Each number is 128 + 24 x the weight over its row's rms, rounded and kept within 0 to 255. Layers, rows and columns count from 0. The size above them is the row's rms in percent of the matrix's.

# layer 2 MLP up, 2304x576, rms 0.143, rows 1274-1345, columns 288-383
size [101  98  95 100 104 107 100  96  96 108 102 100  95 104  95  95  96 104 108  96  99  99  95 107 106  99 100 101 102  95  99  92 101 100  96 120 108  99  98 102  95 101  98  99  99 103  99 101 107 100 107  97 100 100  89 101 100 100 101  98 103  97 100 104  96  98  99 100 103  97 103  98]
[[156 144 142 123 137 101 108 112  92 163  79 148 137 120 134 154  97  98  62 154 103 158  80 130 121 114 151 128  94 157 131 211 164 107 124 148 115  74 141 116 114 105 129 117 138  96 142  99 112  85 101  99  94 112 144 116 138  94 110  92 170 119 115  82 118 135 127 140 117 118 124 137 140 131 106 107 135 114 106 155 106 138 110 143 117 165 133 185 201 103 109 182 166 138 131 148]
 [ 88 163 166 157 116 134 101 131 126 114 156 132 123 101 126 142 113 149 162  64 123 116 174 128 129 138 149 120 154 135 135 138 113 138 103 104 140 139 140 110 154 142 117 168 100 195 129 157 154 122 184 112  96 129 112 103 124 127 137 140 104 122 146 118 115 126 131 138 110 139 178 137 119 146 128 144 131 124 141 105  99 131 136  90  90 152 169  99 146 144 155 156 133 103 114 148]
 [130 123  84 164 155 120 108 115  99 119 128 133 136 169 147 173 151 138 121 160 131  97 147 148 129 152 151 166 130 115 127 135  71 109 113 103 122 111  99 122 142  98 117 104 109 125 139 113 157  96 127  95 109 130 120 182 169  98  99  98 145 129 130 114 107 132 151 138  85 131 127 145 124 136 105 152 110 164  91 105 141 103 127 118 115 137  95 104 139 109 129  88 175 127 148  92]
 [124 140 185  94 135 164 140 122 131 127 122 142 147 139 132  94 111 187 122 114 121 113 113 143 144 139 125 134 152 100 131 152 159 104 135 129 100 156  74 116  94 124 121 132 140 145 160  96 133 148 112 163 117 111 195 112 135  96 146 127 152 135 131 136 183 141 172 148 135 105 136 102 106 154 158 113 157 114 140 135 158 112 157  74 130 131  96 163 128  95 138 142 132 143  60 168]
 [114 114 163 124 119 132 118 130 154 152 150 138 132  81 151 154 144 118 131 135  97 128 109 140 104 136 117 105 101 148 128 130 136 141 145 106 113 164 148 114 129 158  76  81  68  86 139 151 149  64  87 121 132 139 132 160  99 112 131 119 119 136 147 126 136 113 155 197 141 130 159 146 123 145  71 114 147 118 118 170 102 142 108  77  98 136 132 121 131  91 142 147 159 129 129 127]
 [160  88 139 148 175 153 151 159 147 132 129 124 138 101 113  93 136 133 132 151 111 109 110 120 127 137 127 100  87 130 103 109 109 148 134 130 116 138 118 106 118 132  84  93  81 104 130 154 118 108 154 109 101 164 111  81 152 150 133 118 145  80 149 128 126 122 142  79 136  58 141 140  93 143 103 102 118 149 116 109 147 118 128 143 129  82 112 122 137 152 134 150 144 119 118 169]
 [117 114 123 160 109 179 103 103 132 104 128 140  96 140 120 147 127 110 117 135 150 121 110 169 118 139 135 113 113 179 110 134 155 120 131 133 141 125 148 134 104 140  88 104 109 121 119 118 134 140 137 104 138 112 101 160  97 145 124  87 121 170  97 121 110 136 140  87 138 152 166 138 122  90 141 168 149 167 119 118  77 125 132 177 143 109 146 114 111 127 103  94 147 142 122 147]
 [112 134 124 129 115 133 116 130 141 121 104 153 138 109 133  56 176 151 151 121 118 113 153 119 145 121 173 169 131 118 129 104 133 174 121 115 111 117 144 140 139 135 135 142 157  99 117 132 146 164  85  98 110 105 132 126 160 135 116 131 112 148 156  90 147 113 118 130 126 108 112 106 160 102 116 165 158 138 129  67 167 154 155 134 139 101 159 145 110 161 119 133 150 162 125 157]
 [155 114 136 156 131 110 160 109 125 161 115 137 140 119 134 164 122 103 137 138 140 128 127 141 111 116  98 109 115 142 135 166 131 116 155 123 120 167 153 135  65 109 103  74 150 133 147 115 165 139 107  93 121 141 131 174 140 150  72 131 147 127 127 164 140 104 134 145 124 141 150 132 111 154 141  90 117 136 112 131 132 108  74 134 112 158 154  97 112 126 133 131 170 112 131 171]
 [112 137 121 107 111  93 129  82 121 133 124 101 176  71 123 151 129  90 118 110  95 163 162 106 115 120 110 118 145 100 129 119 188 107  63 114  93 141  95 163  94 110  86 110 110 114 134 110 139 135 117 136 140  88 131 121 139  95 103  96 128 135 118 144 122  84 127 114 108  93 107 173 128 147 130 144 177 157 124 165 111 149 129  90 137 169 122 145  97 106  94 119 146 147  87 141]
 [100  88 121 127 103 113 120 114 134 116 123 142 126 118  74 118 144 111 133 157 142 122 161 138 147 135 144  94 159 183 120 140 120 158 155 138 157 162 157 121 158 136 117 109 149 121 156 162 155 113 138  83 131 122 142  79 152 155 111 134 102 124 114  64 136  88 156 134 135  99 132 131 119  87  98 133 147 130 114 163 124 118 110 121 119 145 125  77 160  94 159 148 132 117 109 151]
 [113 120 141 159 158  95 133 121 130 138 148 130 134 149 106 107  86 139 114 117  88 135 121 188 124  50 113 116  77 140 136 149 115  85 160 101  74 141  96 125 118 142 170 108 174 137 102 140 109 152 140 166  95  92 133 131 149 111 118 124  94 131 135 120 141 121 108  94 116 119 143 127 141 175 136  85  84 148 184  89 150 132 124 113 122 119 121 125 130 159 126 128 157 126 167 165]
 [118  82 132 121  76 143 138 156 104 102 101 136 111 151 117 132 140 116 138 117 123 137 133 112 149  80 132 111 143  95 111 144 126 119 166 125 149 137 114 107 124 105 162  87 123 126 115 115 115 120 148  91 147 101 147 117 115 164 162 112 116 166 147 145 188  98 112 165 137 139 134 107 127 139 130 143 120 119 109 150 171 102  97 141 101  65 157 142 136 159 101 143 139 122 107 115]
 [104 172 102 143 118  98 112 135 114 118 130  74 129 132 126 148 114  92 175 102 140 136 110 150 180 166 143 110 149 100 132 131 186 157 112 125 151 130 141 149 131 124 122 117 144 123 102 145 107 147  76 130 119 141 168 102 154  91 158 148 101 130 143 159 147 103 159 165 124 130  86 114  79 162 164 166 122 146 126  93  81  79 163 171 132 161 119  86 112 104 115 178  84 109 158 108]
 [126 107  99 118 166 110 145 156  86 121  80 148 145 138 118  74 165 137 114 119 113 108 142 167 100 152 137 108 179 139 144 190 132 144 124 149 122 139 117 142  99 144 120  68 136 112 109 126 152 156 106  65 117 141 122 144 151 147 116 135 106  94 149 124 109 117  97 125 134 109  86  98 121 159 154  92 131 151 145  80 157 142 128 129  97 142 122 128 170 138 155 146 121 130 163 110]
 [161  84 134 168  92  88 120 116 145 147 159 150  91 133 157 132 116 106 135 121 108 145 152  92 137  98 150 130 126 145 127 180 120 147 170  72 140 106 105 131 147 158 154 150 146 125 132 138 125 134 129 105 141 125 107 144  65 107 100 107 161 107 140 128 141 166 171  94 142 152 107  62  98  99 155 131 126  94  94  75 179 158 137 105  89 145 150 128 122 103  98 124 165 130 138  94]
 [149 116 146 121 103 125 131  87 113 110 145 127 120  98 156 132 147  81 122 133 120 154 116 150 176 128 169 124  94 175 120 141 140 126 125 122  94 140 159 124 165  82 170 132 149 137  99 104 110 107 124 164 138 135 128 102 181 154 151 117 123 129 132 111 109 104 140 128 119 151 121 110 126 176  85 155 111  82 108 118 139 130 141 121 129 122 122 142  99 148 154 133  91 147 163 133]
 [147  89 113 171 188 126 129 139 110 144 117 143 142 125 143 151  80 122 119 140 132 145 132 124 172 154 124 131 109 205 138 154 103 131 130  92 115 141 103 106 139 138 158 140 128 124 105 132  85 113 144 183 105 100 102 125 104 114  83 117 102 145  93 142 148 132 141 101  93 128 148 141 130  89 136 135  93 139 128 139 123 105 169 104 123 123 118 131 133 135 163 114  92 157 122 109]
 [122 152 131 144 141 111 128 136 101 130 170 150  97 133  95 149 122 122 132 134  80 124 126  75 133 130 114 144 109 109  88 140 130 135 124 106  76 149 143 124 151 153 136 168 156 112 120 127  97  90 132 156 152 139 133 143 168 133 151 141 135 126 126 149 142 132  86 115  92 168 129 157 113 159 151 127 105 131  84  80 106 120 157 129 139  93 126 126 169 112 138 172 132 122 129 105]
 [119 130 140 128 130 127 112 142 140 136 149  90 169 150 119 112 145 150 108 133 112 168 132 131 134 137  78 168 138  85 144 167 141 131  91  92  91 177 149 129 104 160 167 102 125 124 137 105 100 112  99 125 118 114 140 139 159 128 106 145 115 123 110 136 160 183 104  86  89 150 128 129 115 123 105  95 112 121 132 135  87 140 156 160  67 151 139 151 117 132 141 123 128 103 179 103]
 [142 167 171 158 119 127 103 138 122 111 108  94 146 133 138 109 108 140 156 149 117 156  72 158 161 145 126 109 157 119 148 122 157 168 147 129 117 146 126 134 168 126 144 137 129 137  76 177 160 125 141 144 132 115 121 147 135 134 141 118 142 178 108 163 111 109 158 160 139 135 164  73 162 134 126  98 162 107 146  97 130 160 153 130 160 150 141 113 129 123 134 107 155 143 110 162]
 [104 178 128 103 126 128 109 125 160 163 106 134 138 107 133 146 107 160 125 112 146 130 114 121 121  83 136 152  92  98 149 135 166 141 117 101 145 148 144 135 139 126 157 134 225 149 104 123 112 106 119 126 125 114  82 143 148 122 120 135 108 153 106 124 146 122  99 151 161 164 121 126 112 131 134 131 139 134 159 136  91 147 129 111 109 123 150 149 105 136 145  96 170 172 160 166]
 [177 102 113 116 129 108  99 139 126 104 173 146 121 171 140 181 118 140 151 145 147 103 142 138 128 116 167 162 105  93 134 133  87 131 132  85 124 146 147 111 142 111 115  91 139 127 177 158 145 130 105 113  93  91 115 150 129 124 127 117 125 138  90 162 136 145 138 120  95 142 132  99 113 145 108 136 124 201 146 125  90 145 168 110 163 123 104 127 103 117 114 111 121 156 107 154]
 [125 143 167 141 135 134 149 112 116 123 119 168 133 109 140 142 130 137 151 143 164 105  94 123 142 149 151 117 119 129 100 143 111 113 127 175 127 131 149 148 122 129 141 169 123 129 107 119 119  97 129  78 103 151 100 123 121 158 123 130 163 139 145 143 113  79 148 145 124  87 117  99  81 101 118 165 138 154 126 125 117 105  99 188 102 122 107 110 138 138 149 143 104 136 112  87]
 [115 101 125 120 137 123 105  97 142 123 149  90  98 141  92 135 125  90 112 123 114 130 124 125 110 132 157 113 112 125 135 126 129 112  78 128  96 113  96  94 158 113  76 156 131 105 136 105  93 167  91  74 145 125 156 144 124 118 109 159  94 113  86 129  74 114 156 169 129 123 110 104 142 134 125 121 113 135 100 155  85 140 147 132 107 145  96 109 136 108 120 108 113 166 142 148]
 [112 116 148 140 127 157 155 133 138 120 140 147 116 124 143 117 107 143  96 186 120 142 157 133 115 108 123 136 146 137 179 152 149 118  97 101 122 111 106 120 151 152  90 144 117 106 118 116 108  70 149 149 133 116 123 111 108 142 130 130 120 125 116 152 147  92 135 114 103 111 152 128 114 149 131 111 106 148 100 144 120 100 143 145 173 121 146 154 110 105 159 155 116 142 135 171]
 [116 111 147 160 167 166  98 124 106 140 151 133 130 113 108 123 113 113 161 135  92 125 109 107 157 106 109  84 126 167 131 113 167 143 123 102 152 133 129 144 114 103 117 105  75 146 134 134  79 111 142 135  92 108 104 119 121 156 137 107 103 129 105 158 145 148 108 159 147 132 128 158 137 139  90 156 102 145 149 113 185 104 137 140 122 113 102 130  91  99 124 172 137 147 119 124]
 [138 148 128 120 120 101 110  91 147 183 108  88 135 130 138 122 143  93 128 167 141  98 113  92 144 118 130  81 129 164 135 153 146 151 120 111 136 141 125 107 107 147 127 152 146 100 129 134 117  98 119 155 138  86 155 120 109 109  70  96 181 128 112  93 141 139 101 114 122 130 105  98 119 157 130 130 135  90 120 114 126 110 102 137 132 155 141 151 113 125 149 135 169 111 120 142]
 [130 154 129 137 133 117 146 110 105 160 147 138 129 124 133  98  71  92 148 147 111 125 139 143 162 159 122 132 147 165 124 150 181 153  85 136 101 162 148 142 148 119 129 116 149 110 147 188 108 116 150 147 132 113 119 100 150 129 130 141 149 121 119 101 156 152  94 106  89  84 146 126 134 107 112 149 175 125 134 112  79 137 108  76 137 145 114 156 149 109 159 124  73 106 120 146]
 [112 177 113 124 166  98  98 121 134 141  88  94 160 131 120 141 160 155 137  99 136  77 115 154 172 123 165 133 148 119  80 120  77  77  86 141 128 109 156 141 125 137 133 123 150 182 125 104 108 164 133 150 135 104 147 152 166 146 154  71 122 105 109 126 151 155 165 175 154 189  67 102 149 135 114 126 128 143 132 106 136 173 124 114 149 140  78 164 126 189 124 127 114 128 113 179]
 [121 155  78 127 112 126 135 101 117 160 166  72  96 102  95 156  83 165 152 119 150 107 146 131 113 112 106 107 137 112 116 161 133 154 137 143 175 133 174  92 141  68 117 167  83 126 134 115 130 101 181 101  91 107 155  67 139 157  81  84 120 104 151 120 124 158 115 136 115  98 105 109 159 145 134 131 161 131 115 111 158  90 151 139  88 165 135 130  92  90 148 100 155 140 136  81]
 [126 114 133 158  88 137 137 104 129 143 142 101 196 131  75 147 118  88 156 112 110  77 117 140 118 167 116 110 107 158 105 165 129 144 142 158 131 105 133 135 140 111 122 147 115 137 173 126 142 123 143 110 163 141 149 120 108 155  65 114 125 131 135 122 143 127  94 144 144  90  68 118 156 119 151 134 132 115  92 144 159 142 160 107 134 127 156 121 103 144 152 163  97 124 115 171]
 [ 95 150 133 145 156 153 137 109  95 147 144 137 102 130 144  95 126 170 137 130 123 178 118 149 144  90 130 136 118 145 134 138 103  95 161 102 139 131 142  66 182 140 147 132 111 153 132 134 178 114  94 152  93 155 138 118 119  97 134 148 134 149 134 111 115 132 129 142 136 154 122  69 118 136 154 115 155 116 141 166  90  74 124 103 139 154  57 120 128 142 100 107 129 133 139 139]
 [115 146 113 107 162 173 130 142  97 138 102 145 126 115 105 123 120 148 103 139 136 146 129 149 112 144 128  94  76 103 116 111 138 126 152 120 146 142 121 132 158  90 123 132 123 135  97 154 203 119 151 139 146  98 139 112 149 115 105 106 148 125 159 170 160 161 173 108  80  85 105 139 134 107 162 151 129 150 148 147 112 131 188 132 180 138 129  88 146 115 132 149 135 125  94 139]
 [ 80 100 142 165 133 122 143 128 105 124 132 139  97 131  94 147 115 102 106 110 126 117 117 123 140 145 109 137 115 119 118 123 121 148 189 142 143 148 126 172 105 117 154 112 128 132 109  94 110 147 151 135 114 136 165 146 140  75 126 139 122 120 113 149 193 127 153 125 153 152  91 114 144 161 102 130 105 124 162 147 100  95 154 147 138 126 141 118 124  92 137 168 180 120 135 119]
 [105 136 132 101 142 120  91 125 140  99 144  98 139 159 182 110  93 149  81 180 101 114 127  99 132 130 130 128 182 113 119 145 126  82 105  97 118 137 118  95 173 145 167 149 120 143 109 139  63 101 119 127  94 182 167 132 160 117 167 118 123  94 148 156 154 124 130 120 132 144 112 152 104 126 124 130  50 134 100 112 166 113 118 123 142 129 111 124 126 136 111 140 113 129 104 105]
 [111 135 104 169 149 115 140 160 146 158 114 117 111 101 149 109 131  97 111  98 135 150 107 120 124 157 189 134 146 112  96 114 148 141 109 119 127 152 104  91 132 110 149 171 161 121 116 124  94  99 105 164 148 103 123 116 142 167 124 126 108 108 108 120 162 119 152 132 132 138 147 127  97 158 137 146 139 118  93  94 138 105  78 170 134 122 141 116 104  91 103 115 129 150 140 159]
 [ 91 128 111 118 147 151 131 127 150 146 112 156  67 160 136 153 107 139 114  89 148 144 134  66 122 122  98 114 128 101 122  62 102 108 143 161  94 154  67 148 113 119 115  89 122 112 121 116 160  86 138 116 110  96 112  92 122 104 133 130 140 124 118 125 133  73 118 114 162 156 143 145 112 137 115 103 125 130 112 148 139 124 138 162 101 155 120 122 128 119 199 102 110 159 102 124]
 [115 109 132 148 107 134 123 144 120  99 144 136 134 124 122 115 111 170 106 112 136 105  99 186 147  96 125 117 150 113 154 132 101 139 162  93 131 133 145  85 109 159 117 158 127 170 146  92 133  96 101 132 161 162 155 148 165 161 149 128 144 127 125  97  98 152 177 155  99 112 114 124 147  59 113 115  87 145 148 156 200 120 135 133 102 159 118 124  91 154 169 154 101 100 168 136]
 [110 118 106 144 134 137  91 171 149 102  90 117 148 122 134 113  98 152 157 135 122 139 106 142 112 149 128 107 144 157 164 122 179  78 129 154  84 111 156 133 127 109  89 145 130  62 114 115 109  93  89 151 129 107 121 158  79 144 151 108 143 114  95 118 100 130  99 131 142 168 102 136 115 150 111 130 100 129 129 144 137 107 113 138 127 117 131 150 132 137 177  64 154  95 111 152]
 [132 118 114 101 107 135 110 112 127 153 165 147 179 134  73  97 111 124 149 108 137 123 119 108 114 129 136 161 117 149 125 140  95  85 189 149 126 156  99  93 116  49 138 148 115 131  67 130  91 126 118 139 135 106  94 118 147 165 101 156  97 136 130 162 138 124 149  84 132 121  96 154 108 144 148 131 127  92 123 141 130 143 104 175 139 169 161 116 140  79 117 163 102 114 138 126]
 [ 85 131 177 159  75  89 115 152 147 139 123 121 123 121 120 131 169 103  93 148 128 118 127  84 105 160 136 138 114 145 115 150 139 129 147 186 167 154 140  95 130 126 117 112 150 148 125 142 163 133 123 130  70 126 124 125 146 166  98 139 100 155 153 172 117 150 123 101 123 131 116 131 104  76 133 150 104  97 115 136 137 153 121 149 120 108 110 102  54 130 111 115 129 161  58 135]
 [134 155 126 153 164 111 139 101 125  75 156 164 131 134 103 161 115 120 121  93 103 110 135 137 122 155  91  93 117 161 178 124 155  99 111 128 154  84 133 136 154 153 127 174 125 170 142  46 144 140 128  87 153 177 124 154 144 107  91 122 150 170 118 129 142 113 146 157 166 103  83 147 127 154 135 150 111 155 159  70 138 146 134 152 118 137 122 160 171 125 127  89 138 154  96 100]
 [122 155  89 168 136 116 155 105 166 129 117 109 147 104 160 187 137 106 145 154 138 130 116 111 127 106 111 170  92 131 116 136 134 127 131  81  73 149 144 140 139 181 127 137 114 138 111 124 134 114 139 108  79  94 181 123 161  90 124  88 159 131 134 121 121 120 151 137  88 143 155 114 156 100 124 107 125 166 150  99 127 118 140 142  98 132 135  84  80 138  85 148 108 157  97 133]
 [ 68 101 166 135 146 154 131  91 148 119 138 151 113  74 163 137 123 158 149 109 152 127 142 120 134 155 112 146 138 135 107 185 104 134 133  74 104 104 163 107 120 194 149 152 146 169 128  96 135 133 141 148 121 105 112 114 134 169 108 138 133 145 135 168 148 149 120 113 138 170 113 164 144 150 141 132 141 162 178 103 159 116 152 164 127 135  92 118 122 164 141 144 121 130 131 185]
 [127 128 194  96 140 102 117 136 161 109 151 121 118  95 138  81 100 144 134 113 113  91 114 142 150 119 123 103 154 151 102 137 124 134 118 133 133 141 123 102 139 130  89 123 142 132 126 111 141 117 104 110 131 136 105 147 144 148 117  96 127 104 116 114 128 150 114 102 131 139 142 107  97 110 170 120 144 129  98 121 131 125 152 126  99 112 124 193 154 103  98 167 140  96 133 159]
 [ 99 115 128 149 114 117 125  83 123 126 121 112  69 132 117 113 190 132 142 126 128 140 130  75 128 130 129  96 104 124  90 166 124 129 173 109 129 133 127 134 167 163 116 134 102 116  84 124 157 148 127 150 177 131 158 146  97 120 110 162 129 102 129 156 114 118 127 134 130 145  92 162 133 144  88 128 135 102  98 176 154 157 138  87 194 160 144 108  86 133 179 119 118 103 121  94]
 [113 166 114 166 143 128 146 107 123 159 119 105 123 145 138 145 125 146  89 177 103 146 149 160 138 119 129 137 158 133 110 120 143 121 102 119 114 143 113 121 104  81 143 140 124 100 108 139  46 115  93 179 138  97 139 137 117  76 116  80 131 143 107 126 115 112 129 111  94 130 163 101 139 115 151 109 150  95 163 104 106 151 142 129 131 139  96 137 128 137 109 118 141 135 103 138]
 [126 146 109 115 158 111 168 114 136 140 171 150 123 122 101  86 127 140  87  92 132 112 167 113 138 167 131 145 148  99 107 126 101 106 107 127 151 130  98 145 110 110 137 123 130 146 143 113 103 127  96 142 135 156 152  84 153 100 121  89  96 120  84 119 154 136 157 105  91 123 117 123 133 107 111 120 107 128 152  61 141  80 120 159  91  88 100 126 133  88 136 137  86  79 125 140]
 [107 152 132 155 106 143 148 134  95 159 120 102 121 134  99  98 127 142 160  93 120 141 106 161  93 133 120 116 123 145 122 134 125 120  86 144 120 177 138  84 147 122 122 108 177 132 103 146 111 127 160 121 126 120  99 142 136 106  97 141 132 150 123 146 146 114 125 111 125 114 133 133 115 139 121 121 117 132 120 117 108 122 140 122  93 106 121  83 134 151 105 144 138 133 139 143]
 [145 114 139 108 137 101 127 134 146 112 115 107 145 125  99 142  71 145 109 129 146  73 102 181 132  97 105 122 123 141 127 137 128 118 135 135 129 140 119 153 101  78 137 137 125 104 104 103 141 111 125 123  99 124 117 142 147 124 111 168 139  92 137 127 178 114 146 112  83 120  82 120  79 119 116 129 124 151 133 148 141  96 151 185 111 129  79 142  93 116 121 126 139 120 106  86]
 [127 166  99 135 119 123 121 105 122  92 151 162  96 130 113 141 150 111 103 120 117 124 122 119 169 116 141 106 146 119 116 138 109  94 141 103 144 127  90 145 133 157 147 147 103 115 125 107  61 148 137 131 146 114  95 145 167 164 115 125 149 123 135 125 120 135 134 133 149 148 115 110 146  88 148 116 119 142 141 122 150 105  94 113  91 107 118 135 133 116 153 121 125 129 114 132]
 [145 108 131 113 130 153 127 141 121  71 179 111 118 136  95  99 137 106 171 116  84 132 119 126 143 172 125 133 133 169 106  91 169 114 126 107 116 122 166 113 126 142 130 142 125 148 120 142 159  94 118 145 143 108 126 103  77 135 134 136 122 144 113  92 159 153  93  99 154  97 111  98  94  68 133  95 103 160  95 100 111 107 167 181 150 131 181 145 157 102 122 173 139 121 150 172]
 [116 134 118  83 112 144  92 123 139 146 120 133 113 112 101 152 122 118 164 103 124 177 138 135 101 101 177 131 130 119 103  62 112 114 151 102 122 131 142 134 128 111 128 128 178 151 164  92 109 126 125 144 181 103 193 135 112 140  91 141 137  94 119 102 141  90 101 139 121 128 128 138 126 136 183  94 152 155 120 144 108 187 138 125  99 127 146 109 146 119 108 122 148 176 117 136]
 [164  96 158 122 129  96 100  99 159 110 143  97 107 104 108 128 131 128 128 184 137 144 113 154 134 108 148 170 133 110 154 112 180  89 136 139 121 111 136 137 132 111 149 134 139 152  96 124 148 161 162 146  73 115  86 137 129 118 153 133 173 105 167 126 145 153 150  90 176  79 149 121  99  80 122 150 139 143 119 132 123 106 145  70 118 122 126 135  89 164 126 126 104 116 157 109]
 [ 84 127 112 119 136 108 159 124 148 110 142 157 140 181  83  88 159 117 104 105  99 143 139 152  52 116 127 109  88 143 104 118 146 140 129 114 131 114 131  86 114  89 104  99 153 136  78 123 130 129 139  92 174 149 127 147 127 135 126 138 127 126  74  89 159  57 138 172 131 154 150 130 133 135  85 118 124 117 156 125  93 133  99 162 148 111 110 136 152 129 122 128 152 156 158 148]
 [121 148 137 151 134  95 108 103 111  98 198 111 114 152 104 127 125 143 124 145 112 158 124 111 156  87 138 134 132 136 120 141 137 152 107 134 126 134 130 142 122 127 140 140 132 114 149  74 102 108 165 129 128 144 180 124 149 145  86 115 129 121 104 110 136 131 137 137 143 108 148 110 128 150 179 152 121  93 158 110 112 136 106 107 111 138 107 155  94 127  89 116 156 173 117 176]
 [133 134 114 163 111 147 166 125 131 120  66 174 146 131 129 109 139 131 171 138 167  82  96 105 118 106 132 125 149 124 133 139  93 115 151 121  98 111 174  92 146 126  99 142  98 118 111 109 116 141  90 158 134 144 157 156 133 115 106 162 119 102 132 152 135 118 153 139 121 144 132 100 133 116 144 136 108 156  95 116 133 128  82  83 113 165 121 113 113 146 127 118 150 146 111 126]
 [100 141 129 144 133 135 134 135 132 111 162 112 146 122 155 141  79 116 134 158 124 118 121 165 115 135 101 168 101 144 114 113 115 108 137 162 130 144 113 151 158 201 141 161 131 142 113  93 154 130 188 119 131 127 159 121 110 121 106 101 128 108 157 125 122  96 123 124 138 125 110 117  77 116 152 127 139 130 152 120  89 100 109 117 165 119 129 115 160 105 108 128 129 147  85 155]
 [139 104 124 167 135 128  95 108 140 157 106 120 184 170 146 154 147 191  96 150 129 157 137 107  79 117  72 103 165 155 124 149 133 137 171 114 117 151  74 137 143 110 122 108  84 168  79 137  90 131 129 143 165 107 118 108 147  92  77 136 146 139 138 133 140 128 120 133 103 115 176 106  96 144 132 157  89 124 143 149 111 129 160 161  95 112 137 107 114 128 133 141 135 150 136  86]
 [135 102 125 124 139 110 169 117 149 118 138 134 159  99 144  89 103  97 144 107 148 121 114 158 135 149 138 190 112 164 133 152 104 125 146 147 139 104 105 152 132 142 158 169 123 103 120  90 134 142 107 120 135 114 151 185 138 131 124 142 155 134 112  60 169 178 146 110 106  65 169  94 140 103 159 115 122 148  80 153 149 119 110 200 102 126 152 113 118 133  91 108 145 149 136 140]
 [125 150 106 129 131 130  85 114 151 131 135 139 111 188 127 119 111 160  90 106 114 184 126 121 123 135 102 154 135 104 120 142 116 123 119 150 156 173 121 155 104 130 112 159 113 139 122 128 111 140  96 124 135 131 116 163 126  88 152 128 150 173 141 127 153 131 101 132 145  73 101  82 127 123 136 123 139 139 121 162 113  99  87 115 141 139 103 142 152 139 155 147 108 115 128 131]
 [133 118 136 146 116 109 142 139 109 130 106 103 137 109  84 155 171 131 128 158  77 147  91 134 156 126 125 121 132 153  83  78 120 132 136 153 109 151 129 140 158 132 109 102 137 179  97 121 173 140 152 134 125 142 118 101 152 137 115 119 143 137  97 147  96 155 168 107  98 104  82 161 104 124 107  99 145 133  98 122 137 125 116 135 122 146 108 138 114 163 138 152  98 160 111 124]
 [123 156  87 121 140 159 142 132 147 131 153 146 176 117 112 154 168  99  72 135 128 140  98 103 131 115 156 104  84  92 163 174 127 189 151 166 135 153 116 158 111 152 139 137 123 106 160  88 163 124 179 104 126 109 117 148 152 148 150 129 106 121 149 116 184 113 100 108 119 149 140 113 117 120 154 134 110 121 134 132 152 127 128 172  74 113  97 119 159 128 106 103 108 126 141  98]
 [116 110  80 131 149 151 107 138 158 135 106  92  97  70 139 124 146 127 133 130  87 159 130 119 126 156 116 146 105 144 131 147 153 143 182 135 155 117  86 184 137 151  78 132 127 152 123 114  99 132 107 119 152 144 127 195 130 167 119 130 162 106 162 108 136 151  72 132 141 155  86 133 150 141 161  92 112  94  92 129 123 140 121 133 151 138 131 154  98 128 146  98 133 142 148 153]
 [141  91 114 121 142 178 104 168 132 132 136 137  76 113 147 144 145 105  92 108 146 122 134 115  85  97 135 124 174 127 151 188 127 126 171 116 162  98  96 119 101 131  94 136 141 152 111 166 129 107 113 149 134  93 104  81 164 125 125 111  94 153 126 120 136  96 119 148 140 115 137 131  99 106 131 125 137  72 117 156 146  84 129 117  93 114 126 118 127 162 177 132 129  94 106 148]
 [127 141 130 144 110 128 126 180 123 116 103 127 104 109 118 121 127 160 138 141 125 127 110 150 114 166 159  83 121 127 114 134 160 115 125 104 126 142 136  94 139 165 129  81 113 136 140 144  83 161 115 155 126  93 122 133 137 103 134 138 115 173 102 135 137 135 173 133 102 112 139 110 165 142 121 141 114 104 150  87  90 138 123 127 163 111 132 128 125 143 124 124 148 102 137 146]
 [127 147 121 155 157 105 105  93 145 121 156  99 180  91 186 146 120 177 132 160 137 117  99 130 145 140 167 110 136 180 101 138 114  89 170  82 122 151 134 107 159 141 130 109 133  99  88 138 134 139 147 133 113 168 152 106 144 134 129 178  82 143 174 112 140 122 117 133 133 124 112 129 111 139  97 158 144 109 166 117  83 120 130 135 106 142 116 141 101 109 114 158 116 121 136 150]
 [ 99 109 109 121 156 131 114 121 114 126 120  89 138 105 126 113 139 153 146  71 139 124  59 134 112 103 113 128 172 150 110 134 100 161 122 114 117 140 124 114 108 138 148 144 136 141 145 109 157 128 109 154  53 102 142 134 101 108 125 167  68 140 136 114 173 136 143 124 113 152 121 152 106  95 108 110 171  96 113  71 139  90  89 134 130  89  94 135 110 137 110 139 110 114 164 130]
 [108 139 155 154 114 125 166 101 127  96 113  55 121 135  95 116 144  68 146 114  88 117  95  86 114 155 104 121 149 156  99 163 154 123 158 105  88 120 129 125 157 164 134 117 124 120 114 149 107 122 145 149 124 141 126  96 132 177  65 134 133  96 144 106  59 163 137 120 149 119 122 132 106 140 128  83 107 118 124  84 151  95 144 117  94 110 151 152 130 159 102 113 115 151 139 120]
 [ 92 109  95 156 123 144 132 128 124  96 136 148 134  86 115 135 135 102 113 133 109 165 158 122 139 124 158 130 150 129 128 128 131 154 162 113  80 136 111 106  92 131 132 145 114 102 138 165 130 115 169 154 169  82 143 130 122 134 127 134 120 124 107 132 131 185 146 125 113  93 169 118  91  86 128 133 165 139 154 160 168 133 154 141 109 152 109 151 131 159 117  94 134 145 108  99]
 [123 153 141 122 146 146 136 113 119 125 156 149  91  86 123 126 129  90 118 144 105 122 139 154 136 161 178 114 104 105 137 129 117 133 161 144 109 117  98 131 118 134 110 174 142 162 131  67 114 160 127 111 143 136 148 127  86 141  99 127  99 148 147  97 118 145 129 110 154 105 160 112 136 163 138 151 121 115 101 115 169 130 165  97 158 154 143 133 130 107 148 104 126 137 108 137]]